From a checkpoint of a small transformer trained on Wikipedia.
Size: 3 heads of 32 (1 for keys and values), 7.62M parameters.
Training: a variant of Muon for these matrices, 159M tokens, 9675 steps.
Each number is 128 + 32 x the weight over its row's rms, rounded and kept within 0 to 255. Layers, rows and columns count from 0. Numbers have three digits each. The size before them is the row's rms in percent of the matrix's.

# layer 12 attention output (transposed), 96x96, rms 0.139, rows 21-31,53-63,84-95, columns 0-95
084:105083135103126117142152111154096145145147180114149127132127057199133115096167123127072055086153132136154149109170135108137107145163113106140078118132151107160245113113116164169106134135196153127112112186149093089140074167087088124128113128101122149096135196123105165137142149134073121174
077:109129089160094076157133181113116126090125168150118154122162128131159123088060118129190067130154122163054157120110207128169107121094124143089174164070109111123061172175130090105140138084104130143150118135118156160104180144127147187117134128168166173172167133168112156129142138070133161133
074:099120154100095119074141147145119142132084092151160163153156124156154181150131187088123185150123069095147095147156101153137175161118158123070082159110103119107080108136110092132126170118075111110190078189183154126099131090116143166140147157149070075168146093130123140175091116144099190159
088:088120133113162109116073051124148116144170127172094119141110120139099085109101133130115156149129131093136121128198113155095082162156123144176104148134199157140156128149122116158076114161001174157155147114164107081133184101113135167155107169123092138095135154111084084117112074153155159116
063:110166135084111147177123134118076115092048139080122119155116169161115080192114128117118117171169112091125142122091136144138176162080116151148175120161122153125115127098182128119111141159116128095101154149185179150085106182134071172095173158171165162098140132093104172122149181094054116098
092:120115144162079151110148096144125108109114094133170125126168119189115097125147174143148130106147113148105120122107115117101255174107160121121169156076168123107042200102160131167091179164113109110116081079160091125162109164136162172132123123098156090129129175154099163160127111095136152104
069:131157187161179134161166131079087058158135144104116146116132137157113138129181114107129116143093166069122148142081123131162152143169142106171171148148108132159185115181160087090120142093134174141094131169126109186083121164120089108079153113122208165139076213132140108120126116145113187138
071:113138115141186126141125165066170095103145167134102137117087099110052131141156099094125103125086122145149102144132070088101048081056142157125150137070140119162191119057135108132094099159178103116151179162135121086151145123099144118073138074132143160071073171126120132107131140133165130136
076:123134140146151139048082145206157147093088187102159076118133131137155132082122169126122104111095127171164133160113121132102135133194161115094114173090170146105077077153143144148077137134066176102104157131094150176120148131221148138106141107113107132092151117141077081094130169091122094124
068:210140136180161174107068123170111068148159207138162148114134089139132086093178113147141130106093136105058131062084164133139150121072111138113116110155081141092120149098119163158089174204149133098139096178137129165184168137099126121116128144121118128143086143145158100137147098169143138101
077:047162181150141092125134114132095140120130127147087129150087176136092147176188136141124077153150105143069112177127097115052110094117138126146137111115160151110150101156170093196185146147176161099151092147132092086128147137154117146138150142102092210120184136176188165133086164121121132142
125:182075110140118112110122092139144107139131121095064047184120161139146115150114155123161103135089135157096156107140144181117158143092171194128132192092115146108130138178122128087130190136143120115126164102115179180165137106108106091138123056151113156215079109185134117093133144181157143116
152:139128121128099172143113098160104152152153109081132112128135142071122078136157128133109148148139111124190092112100056090096113150142127120120098029201133144157107107108137177089154081168147164062064112132139178102141053143141099113179125148090079072132160124090132144123127078137164122117
129:186108102148110127194132105171127157139186130122109156128142159061097150164124126144118128083124202165125135084152165167124115135115117115132118120127156114079123195099059116117155095109083186137074114141137122195132063127117096111182117154111177095119134129108165082111114133186155064086
124:179131117191114142122192141121174151105105138059120138204106166127150165094088135101135138157113147129181102182109140152097150101099120123113139135088129112130100078096093168088091120077176091072121128153092155108151077132095160067125172105142163137147145153161166038108099163124130146116
142:136105146120159140130100118127123166099161128123156133168138097097125157072160146117143135079128103170155159100152136024147111149147141090117119151128126157129139159168079133172097110114087149152166114135111136080193086083127142116170177071103136115164053091242167114166133152141153112131
120:104163132131132075103119188122059151118186118124099133174060129142137135129115144132082118151119099095065109158150085148165135107150172128150109103200129116080162035142129102042155163159162106099142161138153178190095156133084157115133095124156095140153120093133107104147176130119129135155
126:154104110201141157095081113147161165120114115132139101175117057116144136139106111164121136108152140199125064181140166151078155116094092183115110151157117103112128185119130191166148144165155101122170166175115148117137069179137133171171147174134166124126158127073173165137162129105103148184
133:169088179067074155147096080151102119095084148098164135137164153100178153087107143128075130120131106126122204123160104114151107123145112097125104105194097134077080084203127164144120086132136090058141114075133143137098144114138102122116106171130066193131123134157157102133112071134135102092
119:175084087106112138151136102101128087160134145191138118175139152122120180147110147111122101116106134080132090119113117094148080136082128179151074096159215111079163189118146156143076076161142143175158144119139118136170164091080124125119163159154104204121170095091149134136082132180180130131
117:110086097129138106182127049150127195139122152100111166156139151116133175098134135074133138096171096144128073142189081147206140136093141168105105081104114144132103120156110133037110103066138132131121144152125109105141057088136077172136132136145061118134100114116137167139083141071144110127
130:175048126140130134103119172052174121172073164066205131114203121157114137117100118172157111145091145068156143086150111140171139115173114139159127053123143126118117152098103175130097127069121099141103090121110108138128105124099157105145114186142137085144104100107113134115169141186162118149
074:133141043125130128160181184151164160151147146174139104133145119124135088165100082159137175132147075136102073106115131181154140137121130109177093100128061049150067093122154135132176166157163130112091103150112135064114150108173140106140153135114114104181135167152105179182144164120180108127
085:124127141083089139091139123090170122126134104123146172095149128091175135182135109145146254105211135160167118126113088075132154117121104078128103116183054111111098104100150087164104139125102113154150104095077162136114090102147106121128104159140174079106118134123110095157125193127148160089
076:146102149148190147112100141108139162130128135151140117093213107160164149145111148157126190081155092139138139112127126149157160159143069093117091154115118087086180143135147167153142161082205086146117134159127138170178089124125178053139103096144146156162059093139126108166101074135105138069
101:149140111112099173117177173121134149180157097132130124091098157136144039118150099106134140179146159116179066117106137126140121067139111116108158141127083140166127125145088135130152125178188146131140085045096103098201137134171160142121123136167173100128092099081165111096130137046175096127
080:113078130094144109134109092070107143165132084110118124100162100155201096130162102113076138118117098159128125079139138147131032136186108127164092132137091150088072095118173128131123095148151171140145107108078065093086131110182093130126130192166147152140142112102088178150148175129155066124
084:158121092101082185131156148158119121122180163142179087067146131089119073199137126115140107145147144142125102177180128158105134092121147140137111142138143141113089107179146134132159066084105133152123130161085121045097135153100162101124098070062080083128069128081113087135106089127107185142
071:151134105114110080105113054110144148149161104148112100127145133164129110124164134090147048167100168164115176190107155115137107140128136129070133126094158160116113159118064090162163064025074085105126136091083107090144162104099136128132127135088159140145120130117185146086136106113089075100
080:109154108095099125148148107125116144112151181136143162065127149076119121108129094117126089125127125116123162095023109108124184093160104109158093128096113176125120124099079095159085071090191137105127149108083148058160163073156177144134094117082077119112108111171127071133136129074172133096
090:166139120133113180108148163094147118203177131088130162112130143119103157064114095154152168151184143090174080089087155133145179161150146111062187116171110101106095140098159147091155173118134161180108152080096044118122106152141136115145133110140163097168149123070115188132129096159113140126
073:149140109121174135188096114098093095136131144105112107099077180128157135078121090174140154117163140140126097107068165096130133077135097074088158131138078093174206132155170148122092157056118111113133100104063144095084071173111141061158134062118134143144133192136129131138120116104121123136
090:070125177099117104193189185108098190127102058129124083109115159141115162095131113124094153109118142084088106151087190154133082120141114105203170124134068093144109143135171106144175149118121102149100132090167172088165124127130112112134199148129168101177179159136117164139127156103131154132
076:135165073141121123088100140122083074078140176168099105132148096064171171130148158160122117131125126126053173149122143138141043165031161139081143181113161152102159124124191109113148131152130105133129107148086159083093132123199093171134131160071151128133121110119099099140142135157120150131
# layer 12 attention value, 32x96, rms 0.16, rows 21-31, columns 0-95
098:130158100101103162090138179047154115068091134136079190092135146069089105135088134172165177116100120108105173148096133108089109106077137142143113124141131132109138101138201033160176143129132122126184114075088124094133125126153160133170155089128141090118100118096115085136158128104116069150
109:118149142155195104093107117146093170140143146158153126153109152136081167153143080227132127083121178091152091127153092192102144158139141106092143092044150088114128118119151097160091122170128118121052174153118140165172099074134105124147117128119152125114129085136105083211119134166132138149
105:087181122129163101124178160122169134109125149112159070122127147155117071151131078126121133116128127104163093110138137136158082091148097120109154104112113204101130117068192102116119137213154136112098077114108117084164145127174176143106172111145190158158120150112211139122178198125160151112
100:105100159175094141165161132112124181065098128114107115127143136146152184127138083109141131085077072126133153114179126085165144120162135118106134131140141081069144122168174094141172166204148170152175106198098122168139089198128072084118094103097149084155125136130148125084179131135160101134
102:128157170121071102153156172117179134141159089167137123101186109132119118147100103112132151130164149142090121129109091226075109072122135154125094122119134160172117117077122168158114161149068175118166096102130111170103153084134108122159050115088129078144112136097140099110152110120160169219
096:164120097122134096106113140060088110141162127102180141108081141131127148097151072139113095084067143123124177127153158163157080173119129161097099123130099080122183051161104141094111133093151157152166120152102163135124182104103129131205160176134162155109120118125151161113125108040058131150
096:081155078106115156129176176135087141085086109103125160079095131079136086160123098155089144089145164140137113106169123105162174095192131143160095139114148113148106131172200148125103059138147111084117140135120087140108132064126139141092059179183094133193134158154125138128153077083163136116
099:121161122121117123098143107109225173150144172113072134102107148133134132078099125154103141121131164116140080076114198161140206163152152145128163142098114141147094132119077075143168176143052148177131112157112085125121132134146115128127129131151152164143097101104105105105189109165024116127
092:095118146165131115183154106133087078119145123153130111120130142154128076122119102173175133159250096104089148124079126108144131122190112087091129116122113115157147125115120096148107130113104108097154151094151111145113129158116196077122195139127201146141115108184137102110160036171074124129
096:090145182112118055120124123119150147121087151138145115106179142130165201169141080157092111089131197144136089140123135121112173110113140072166164113142104143101213102183121150181189110122088164102172140058127115097176134138146120076118169168107173160129130154136076124144128107152152145110
099:149144085172144122163100092134135185107155148188134106075164058141122118070132156106103148169161180142074135103160114102150138143106146095104121162120145095112194132166133136126098140142080143075119167177107188115064073102129186162143129069181156112124126089103162118110152108144179100127
# layer 12 MLP gate, 256x96, rms 0.0864, rows 0-33, columns 0-95
098:152078154111074166154114159146070150156150135153098074134182126135152125133148094183088062110108078158091115132100073114151139153121189152144160139107169117104073154119180069100101144129087134101190165148164109070151141128183122138124131140139145112154162125178160134094118103091154198101
086:114146112176150132170091094127165168050106088153152133177152130109152156142196193144166059124179115069137160121058142129081168119112073108121109172138198130114118113117169151124157151119110144139151111126093148164165099101121102093128135119136117072118105100083079165131143109175123074143
100:112163106080120142132157096212126127093118148154171148133134135134105124150112109095127150069077113087113090132161146087175114095197122075059090116145118137117140125172133057105136101144127132166070226171166140130086144146098158137133197123129127097109146125122138125107091102104060112110
100:124094142134110158106139128124145096049137153114141139112138070062114170111098094143103045111093154084111106154147153114132140102129088114179080146150076078119056118140107133096184126122121174137235075124101163134121168120147139140146172131108151145165155084180124116115132118093152084148
091:180103065109150147074122104129125127096131167118113111109130103125098128129148173125219123158178079128099140141111116149109214131122097166183128100073134086127133112138100113089054098093104150100159077089102111142151162097135133104096178146151133159117078136099161193139183146152180099112
088:140074150193122131087157175084151139136118126084119126117129119132095102114168141127136104109110142176124149142080042102111139139134194149122186124106093106154065164066125137135119181085137149108173178204121087119153113152132154139173090140095129182164183116171136089112064116124101125103
100:196134134143137198128122131129127087113104146149145178163097121095161153109147116077144086083126123062083113144110113129063155143115129129101133070102110075093092116089189148130105115054178120129079137094121126055149092113123110136123113050112100100148181144159151195147155118144152115158
098:159131144101140105175177099153072191178110097170099156158166139188184115150099103105077117117129099146162131062105114102112173118089116169166114159154163139131171153147092094096144115119064135155079210133139144126158111155108116156174123089156119132148119132166087165142165177172082140144
106:063152138114139145156177175150188152151101106151100076073106123159168193094131121100116134095132166090114127110154148124158136124102122145168119160097123189138111188084127149096166133088134179130180104166140190155090085152126121110148085146139067144122116107053128099157189159138137141181
097:088144105141134131137135096136144095116072116149182143145118173138131141097110097125105081134198167100097160092113125123144164204111074122091087144147130165172126134126070073169108111143157130134147059114147163097088135119108117123130089033102108129064161114088096145109165119200164098098
100:129155080161048107121120108068092100135143109088153145112114198129132167041150162080110104191094160188124115117084097187109156135160070152135124151129105134188204120122150150131138086122124192116085118147125144133126104089110116128113143153128132149105077172142135123105133104143120086072
100:114102124058152152132173169156142099121083151126164108128161141113128120076110175181164092088132161133135128048170157117111096132102111123093125098156141112090153111087152164101109100084070061099111121154073111182170110168122117139137129131142104152142097162185171172059109174121076093134
100:119093093134135142165127144107136184118137106070135201108088048092160121102136112187167231191143138130093218135133091122161107118106156151129164109100120131120102124116093093150079186137137146110126116138058086138117130099127094103138098100118097138145101103153123159120120153074164145096
107:115127123116178119098091128107138073120108147170124033052104163112071123102132116087160133145091030103122128116116112165170114151082094074130108111119115194174132145130080111109153128095119120185148091112117122110180123121131089113143137104135116085138196203118132123166098148104125108101
102:112144127125113173124105106106072083124121152144111103118144098131069091107079142056133096071167083100154110109146148071066178121139163116173109101191148075135127145120143123120126133153120114114098087072093148158089088128155113123103091121089123174131139130144114232096129140130202125177
106:155108115144117153167102121123128138104121067086110124162122152121127080137133131145068148119141168142125153137163148122124181122129160138111168116131187118114216111126166156125116161164060141217100158226104186099080151171142113122142090080097188090136180123163105098099105145132134108118
095:099142102089145132130188121114114092115121060186155097097077116140127154102118107139115141090126133155058123133147133161138139117117095149187149132102081101146102201130174139118183147082197107126049119153132119151142121151134105146067155171108157150124177153126153174114045180111148147170
106:129118084128209129137121100168064132152138110098171144089110083135114101161128167096103204108084123095123070129150136094156176104100167100159164106134130140123046114177114067235140160100108115123109113133136092169136136151160142166134131089118131135097131158126139105079166137130071121136
104:141084126118072202078116127129136104132152184146103164127134111129184111071119117091155159122099157073130135072137124098073065077168139115104093145109176139178140153103082160149186111160122076157127140164144127141113139125138126109188180073133099150092122169131152156143151078137114052119
099:061146090076173151131147083087139176128130120141072096069122068114068107140119107121139140153076099106127131099154168173144091164110125109103055127095095163164068162180156141077201151131092123095110145155110123136143086132127091146094157144080088093121090183136125155157129116119097119118
090:108133151139101119185089116072141118111098163102120128197059079115131146193159171135128128161131086135125107104125155161105141095155155220179139142165094104098183131193098156138105116165120129125133134114127098104160090114162083176122149154163183108170169147180184151136089090112121115103
097:115123130169117113112113135160147085129137117131111141087168134172062140172131139131113143126194103132125121132119151102110093134188137171145059036107101054157132141099156110109093131151147220083059085107096102122136156103178133131153156118078175092106133080131102132112146134117148066162
101:156162133148164115102155111166148068140136114119073060141177100090145122150115143114080176115098132097111179091162066175106121138112130058069176127113108132138079069129120137152078132108168163138154121144088125124158111121125137176135105130049113059084101112101125109123183174120077142127
086:194170107168137125166149127152077146094148128150143113163155167156155159110082156140134088157064107186125089107096081132134139138156130144086141128138081102112139182125106153068122162216142146195075108110128123155092136142133121152120073096158098124131057175134082170114104083140172136155
094:145088137147092171101157099090187148149153173091112120136164105135111078086143103124067125158122108155115125070070165186100089133074090082151119132085136106100200097069150145083142104104177138139173138079143124124124105155100155133116095069114131135105166077076116116134068175137135140117
106:138112136100119103137116155164119147164194148179159100076099154060130218144127122113118217141126150093123084108078161146143147169118127124127167158153113113090103184151074157158149103147108102182162126156151119117099168083109145120182103120080114116133129079146216090133127162126118128099
106:151095121120096129103116165107118176117185112106111129073172088092120158134126117104101182164211133156109179137250147076088113167162109135162136060128163097082170120121133123186165114159100092140076116156100148133115099140108129092120080095165170117120135141136124119113153115126084137124
101:127218128179131117115108097144068151124091148108079126183176145146120142135078116170128185116193105151132119128166105121164113109133131187108130150084057125125119089155130104096121151132150117147158115156100131089105160127070120132144147128095146108079174044174154099149095113160085198144
078:150124118077114054144164075094161132099163116153162135114169162129079131101148123116162113112118134132152173187161141157164089151144173124172129158178194100082185129076189122126160087133174123132208148161087191135125116112150109125143166108088092169170088135135135152131144120140110092092
082:159119143111124152099152087144149148130121102064129128099107098098169163182127138122119089114074112144202156151083076106172154088152132107097172075156155132114115211161139153104121126162093161196125152156045121116125195094137099104127123147175150180140142124095153055105141111100128123128
105:097132131059076202171179096091192151154160123144165097145157121097120089083161192103125160078113151073122122131103157162145087112118063103136114181107134125109129122174122128075102144161121153155188133098107148135123102109166178107132117111113049160110152125182157102133179146117108132123
095:089192115136117139171142142114122144141140111175160102172064030087140138078104127120103066063124087148160146128137125072102077132099157126108133126163132149188170128140117092188145152097143143101116160035128131165159124098126168139128098159132155070156123104116119122121127103161130179169
085:183135206096114092137129173059155139170126119130139139178129109130054089102160162128155154127170151154173137142125079187130090155130085087134109097182187116109144104146122121130170119118122107100186131126125134141149134069057169095100099118118131156132119130092105142110171104213112157084
099:119131071130112148125121126193069081149124112108077155198126142119168110120136138075151088152086131188120106146127124084168129090152147129122147074115130136079076224161150118170067146112118095155149119157131183124146114126094133082171096120165118138108106144161127114177184070152180126131
# layer 12 MLP up, 256x96, rms 0.0876, rows 0-32, columns 0-95
101:143101144112170147129089132125137091188172161132120135102066079157086145133156171107130145095099101130124136134101063117134143143093141090174189142160135171175111110113105134104109077168180149125082166112170100171143209117101150094022106128105115117159054114134150146136151127129114153156
104:133115148119109111128088098049178128154149133153111131134113148117128115065213099113094080090142147151109129087130139111187104043171143151154127160108140154120123096186153153191098141098069128173120110118131103160081135101136113097110125081227091139127105144129103153098081099126150094139
110:181157134213122085154097062130121133156130109146139106123144133119131149127173134126168084149113145159141122151083089156122124211153206172137077131132114176056141139089131175147118133096081077127113134109104084153101140184099113106168147155193071157139131169142108154107153140157106166148
096:154173153108111144158139082125152074126143067133115115119132072169079135116131107091169112093082187090165129107135102155120128096165141087106121149101099060084064137105136142104071134151138139094161165158200157089172118221087118146137153099156095124133085110145143127132139136136180158080
101:107151111125072169113141120120153158166119163158178132108162166176102124097121091198161122060088153129131070120157126161100121124142161124121060218156097102153147129101137150126143213125158116172111101047111128157124138103111142112118132118119139138065115141117110189158120072099156105087
078:126189100066099111172118071144120077148102155155110122114122170121132138116090140118066137121162122115118087098135203139148108128098075123117117071120128163079146127184126131134164074120087110189104095092133127127119126097140108144091207139155135110088065183119077151160180105128132064161
102:178194150147138100144074074071094117144198100141105132154152132129126125161081112145148121159153106163175189086143114168135141120165083138094187154170201138102128092183162148102163147125073127147123126118164156119102094130147118103139100076095146159113074168145114188104108091138152148084
097:102148186115142112094186157116122154125118140145128142132113107051126145123125128123074098181112072154137161138066110088138131127035160151108158167103181169124132150113170062161162083112140144108130140111090111131114198129134190081102162173130122095118085062119153126129098181166110106116
091:134131055111124167091145077132106140122147140147132107105130111171146128172171081168162116152159124110146152073136122189110049172140145114097173090116111138093109123170066065128138091209102106116132070101153089085157125116111125134180147081114157083120094080169115145146130095088163133098
090:139085142101126100189101118070112142116156078133116138101140171147125135118116131146105169117140094152174109139111122037122120118160109165189201106158156091149156190122124161109135097130163115154150168081101109197121103112115133085065064121151109130182099107094179123144106167138197155149
093:097107111141150183199105176088164118180137138119147149122087098093115171099105131146078148103076112130161122126163098139052073154110116141074190156148116144136083153122135141144115100147202177107135157137092112110089142083146209114086096094154105160101125111165092102073118146102130152102
082:166143120135166203123123109139147102113157091097137093177134068107139134083130161180111064113104201149118163152112176134096132076141118111112131099152154119123137069084201148075140153054128090121109144182093125166170105163142072121128124132103132130089107158159172172082179125121145122117
098:106178145130108145124077094147140097117167126185129115075135093113169147167138100095146188150138125145136099119164097121131150132158131154133151182134135135072168162141133084191122059129166098139097123066184101135139145212096148105145152129093202091111136092087122125076116120065075124106
108:136108136074093133118101129143198170143061138182083123105073163110092174094104112152121151107116141073152118147163103112202136161154109127102071162113116132159166152110087127095128142144109089127104196119150156104086115163148144172135077087161148100110178165129117087171158092185177129099
099:103164163144118111124174140095145134106110110124109111130124136096076137121138096092116100156160118091184084155134155097141082151130117155110090155146111186137080151136112091182112148102102147158151152133201071115196163105059131161127060154213090114121155154085141134178064118138131185123
114:128155181153103143098155116116134089127147095091120154124149075171099105152125183137155143124124147152139128095131091155140109172107121182114121099145140181121150140086198088073113136158163113097127110132207075045140136113099154168135170128095169165028080106124159146093134163166093133132
103:132122145134135122132082148135138146212183079133111118130116142082160100167111170094092072076121101103145200065158140080110133127106147144093100117129166066086119124143144104083182142140079138155141126137125142162074166074132070125122155130138107109101131123160108120157221093131088178148
097:151121121143184137180105160127043116168136061103154143116106102138151142181160101161104177170090116128144131124140116082130137154107152098166162170166143137098113139181113069197132165064111062096154127139114126179126115175118163144084153061123085151132074133080135108092139108125104119109
107:131097129141051127109115146148135133166072093139165167146125112105112153049124179088067143122113158155140141103106096118144119098150101120107111077098134190153117110063138118137228100151125117142176116163120149128143063139122199108154159096144097123118198165141088192120132149160121152119
093:105103138108163177117147155109159176073161093142128096089105095101123109174140138158151136157171142114110124130150123178100078199117112140144096135122159141152109160122170095109212191166133102119077141175155160140105110153168128199090137048107097077123109131134123114121060074136111107095
084:080067171069128115123089120128155094079123143114117129149093064122145113138119126145118128138150132116167128108114127159094126125173159199144095133127088120080154076157069131155117163191124135155143135141105102144103124135123080123079159101140190046083207196163161153118168144084121153151
097:135177117182110138131159170124165140195119117153150094141098132122213103129126113084145112165101125112123148083092121182122152153061135067131171196193147141089154124116127121106163121148095063090174135164173166117111120113116131083086128097195094146093154161176157139110075145128125122137
089:159156069151089174143105137100103079127100136098113115150155177118103150099112125099105121115133140162173138116128084164125126107151159074081174186171105099110121162079170175148124136115158119131123176104140123108149104057118120066160099117128085107109063050081123095146137115090172063079
084:130137096100153141100131158116079167169129167158158150130129151143099096122111117203090123110052081167108114173106106114101109104176128153133087079162121132153127178125175148137128107081102123130043166063087128167216085158091116095124162098147134111136160181144116107163128158092097136122
084:087134149096134103119189143161081137145130109146133080113135148121190178180075178098151143106132090127144132152161102101183137136171141116164156090127129114130084248138142111142162136151090081129104146194187159158176112145117120136103154150118112159097106152115123113138179083087072165119
093:138075130082156095092067188139143129147195137160170101104157166093122179155136062140105208121144090141152102125091183128134139162132144089137176157132111130100131145143106149117134179103151095172123063151146078121150147122094148125161137192084150138140091085200154071119108142114116138122
112:145083212157145127098152200156140172134124157156107069135210167098129134151159110065100060157117142121105147105188118120130125104140105073098114081188144119143196106058092123122126109167117150162131119155166142103091154106136098151131160140107156122118109119134098140133167184144132111074
108:164133117164133112124077102105123130168074129110114173118109100125102195118063113221177177170160115147129163180191146140098155153152122173156118098130125123137161134119133143137134194114102144205125110166122170123102110191080116104059144131124138115092127058115167133104133112126109128176
067:220135107106144050130122134128156104102120144143135120100158155136084123096128116166195118121095121154202133186127149150141122119133170112176130114197170121147137112095229128113129116172141146084177153100075136110128106149107115113108147097142144186115083099137084208145129145150099115110
091:127098084089103123143136113184142135094186131106152099108098144112168074163110097122100145151072161143124120116094058123109186131172119132120110137190172099119138214201132129119108086136092122125134121139169202114149121070210093123126109165129136106115105102083117134102107149071167112150
098:152084110166161089162102110056212124077096116098163144100120102171134117138126133143139158128081133132154133136127142125112121154206118161180157086145126150139112158122174135137179134109057161116076088096119104126092129082110175131130178147088088112138118108133057149151184185159140128068
094:119127148104132095057152091174157127148145123134098087156132109076127179095090169154091131146084100161109113162146136081109127161150104169062134127142139150088151113122111079132177095168142129170122105120171109063188122149123102106174118191121105184157098105152114118208150074118120167184
082:150116117167115128129106183134147109157120113107064092080149105147122034137109110091130180110090134186110180170146109108168144172082146134124154141128107104128147189084120142084157128171197139153129164118126134122159155201118162095148133093139139125087141190112180106165115135115041120111
# layer 12 MLP down (transposed), 256x96, rms 0.0811, rows 0-32, columns 0-95
094:117143120104103127165061089062138148178111074158169119140136120077146147132130047160092184080128141160116179125163135157102122064177084123139145122117145112130176118144136116145097134098084111092153105145052103032155121128117089127111148151114145185130091102132130118107075098134169106119
111:129141075083118139126159189185111131110134096120131094120116157125090110153050161099123099171105159091104143158000143158068132148123160111136136110135090099145131159063058115060118115188162126079115138139148175093167130152137144166116143169091163107121153115143127136122147117115132138121
104:176098143155114111143121118134148135145136151155110098017163140101130141167183161163165157179160081184154154140126121107112068152125162152186104122168126115104128131106109131160136131116086162168099094210173112108155102170162109105104123122108095123122060203113093139148107173132143154089
103:098111109165148075089125150092114126143154149117158114129139134129160073138178104123093133194197145136130128151174150150156192131058162164053130096123177212152055096135109158130131154092102179118124128063088121118152110107164156095106088150168108164114144146114136125084153129144095124157
116:132096129142146171117106118163119122114143108138109147133135108146128112173097123135122121153154110130142144135000126102141088132102116114102139070082132165143067174122135155116156095115134134080107095171216141121124113140185129143144128169128127093140109134103161096082100175175047126109
094:140113155136136116048118131150136121093073103105129116173142124123099135160145148079142109135101154092064172118089125107126129100134143182158163061135070099142215141084123094078145136176167164111157154163176066117168087153087152157112081140132069124114158109164175157118117137119114177151
100:101100133132156154101160124165123135148094206159115151119141136171103102172112153108121118081090130129128115129189131076098209103111195119071093128143167207115189172091093115101114192192123128113131112178126159098133131121115111160147112181140087070145128144100164085158092107131113140128
103:142090084126122158116143157110122103138106135107158079150109106190176128127091136140149152101084099143150139141255100133109083119143166120131104111144150164109181075166136159123127115123156085151128140106089101092113120101098146099134175087141102187109161183139139145148137108138149141091
100:108109147161127118137139158138152193131130144065115132148154157119148126117128199178121115121093085096126142103131153108121040148150084146143129056096117115096098142112073131152119045149156135154148145197156091177156078133140148119093049172203105118122128142096134120129122136157164175159
094:121089134146137158063180167158120164101128150157107130140092086117100090146124122103102158176147129081110125121101093078183126038117151122199152108131178186143191108137139130116123149171156137090139070162105138079123094085114113144148090131095115145098112102115116106063154131179052109135
096:126142152138162114090198088102124111117119217163122103123120140100103086134179175143196117143170142120101143114136167159180181144114169096122089101164129081102141118126114073098116139135169122099138150155112090118185093173138091130126161140097169072132147147115191153165104043130092134165
105:118138147156128043124108095165128152156168137139153144137096149142117111186165147093084155154144107109127115144139121132152158130136156108139128235119158121157168165173085176176166105142187123175175136103123103073141152113108134180114131131112152065138131066062116085126153080107162118071
091:135082129160125155129163133151177125127053115129144133117148148141101121139155113182081092140152145116110140116178111142181089110162107132099075095132105197145053144083127126087167165135109096090133126118092097164134105091143127132110059140217077159150131143198165204123146112089125134152
102:160115105135156154146122138101131110090122162162150087113173098181127071115154147157136078073098053178109175130147151135142090116089127147169115118163125164149117047142117108109190097085116166157130115114157134104189158103165132071161119160044121112153102161169071089122113127106129113169
096:152126091101123146105128173170075122121143087128141117092141139102144181114065124142105129100097122140133114116194111110115109114118136111069132142204086106141129096097135127086105132144111139067117075152067141077136088194180130098124102109118116158047086132102155222083162093150162126134
111:141093141091148113140122155155125141126107093096149044140067162080118069182116140160077105128130129082132107139148117150086117143149084126111082170101133084195157149141091153187130092092150099158132151125101137141062176157179094083093117172140133196176090174145101165141156140108112137114
103:150156086138134177124166123118130143134091126099119105135057102143149137069104118128111088131149147094177102141167114157156068132124120157082096092063142130168075124190119104104081111097185159127121126154162145146150151191103141163122157217132130130167075117106158120071098159057110102095
098:116121133108067102168115127119167169141127173143089122150181147119123125102126068142152087087141113155053133097183158163143117166138129109114106122149148114161206039145139103115093116115164125150167107095122117075122139102145196102138119174122170125113186147126150150082077113107204157078
101:100125104128057130151114098172083094176150141088145152122132084181157084115140102113161148107188133114116128111114161146125109089109142127138076122119054101111127078127132118117136165116165090131101089130024166146126137150059129121164114151150207115147176077115114117081150099140168148068
098:128115095154104104206080124043121148158085147094085115166142110128142228126128112085153147089139110132147130113125139107176131145139122139119085102128149118121166082084154120103129100085122166142149177106194100172110140111122065108107156115185130147090122137117131186113207115138137157192
091:108139116136153138140097038182148113174150127124165062096168130123104083126134117135161143091100125210160110144162112164156092116131100051131167146123136176133090145184144129166190108095122115125121178088160144120148075094123118072147102095081080139107096065124074157114137104122101118128
092:161148112106149131113151124082148129098088066183103135082135142157170112156164129125130090100118112164103150191062122126127093115125155097161073136190145084107090139141133149101118098087089084197132145165096128166165137192098159104094103141093051109125168130179143132155195153132125105093
098:143101159178178099121052156127134165138108168151178149124122109125145146115203128153143094143120117113147068163194147079148138151130112166135090126096176138114153160112151077096181105112090177123119111183148111127117127116046137145110184159147160166182147167146110163073127167103170167115
089:121119122141082071110140138107145108106115165109119115127109159079159138119160155075062132152147142126129169124146167144177151161062140062102060183124111133133194124108100142144183133145115112128175156182078087126076162184084131120141151163077127156111189080130121107123121194168112154113
101:133118180157123148076124156055165137171204170114100061115195179110141109117126085148170107113123183127120182085177185175054119105108162127151170138116130102129191116086142131118091110127078097116171150126164104106111178143110141129147134130168112149104129124116113097149088100125178135132
102:086131105114132114157148142135117151119084127091177138115136160145162146124144119129104173087128144179122091122096187072097213099099115116105052130128149158126144098074123135073119208161033129082155140121138101171117133197160101101108137190119131150108110151122127165073119124166148101118
115:115072170184081118116146161193110126119171137127115091068142175096117142161093144094123197184118104151112140079088093126138087095144118107119215133094159165148093132134117136180124098095165128081137125109206165184119118119158109078100152120121118172118150102174110156095111153114085122139
111:120121148116088163145155144134169161108170103092139124127159194131184082119157158054097132106159138121192129111067106119073164112131144142165137162101180166204140204114120146201187123147118151101147166141106109173163144092107135141154155129188122077098085123093140112156129149141128116130
071:088149125154131148163082165127109153138051124110156093104078118169129207188185161166126094135137124066139102105047152131101069082128132107093160124102115125122166128174144138133160104175201106136123057110125166134114141108124163086141115164140110162112125150123079152103137165133133173167
090:129159146161130120102098160089153091131059108157106121082167113102151127115145115181201114152108109133099132122126139102134164110090109140129184149080072139172165066077129108132115115076171119119106121147060095209129139120132191132152131071131086137099172179140145160137098102204102134109
099:181106112155109115117118161178074100107099169116099159124130107113109156136134099175096066162142133132142100069099104095145132113111122116105104094112142116138063127118141169092114072114173125067099137206093154053211126158134138100174137095178145130108055141134132124143106070087106127158
094:092175120160155142135111169083122112155123111217179143194086104077139194109139083102134141140122139163111144132190137122150150129080109108086153072107136144129102139128108105177127085096083143074132119073175139175070149122064142120092093128136160099124108137111168078129089142158152080141
080:130144176121158149168122086131143130120125120143139139147114132106119177130152103158151113101186192142169079095058190123132070160211103135187142111081130198101123168144100110134118132093129195143133152160132158111109086059175120175147129122131177161131093167192095123098110144138142147141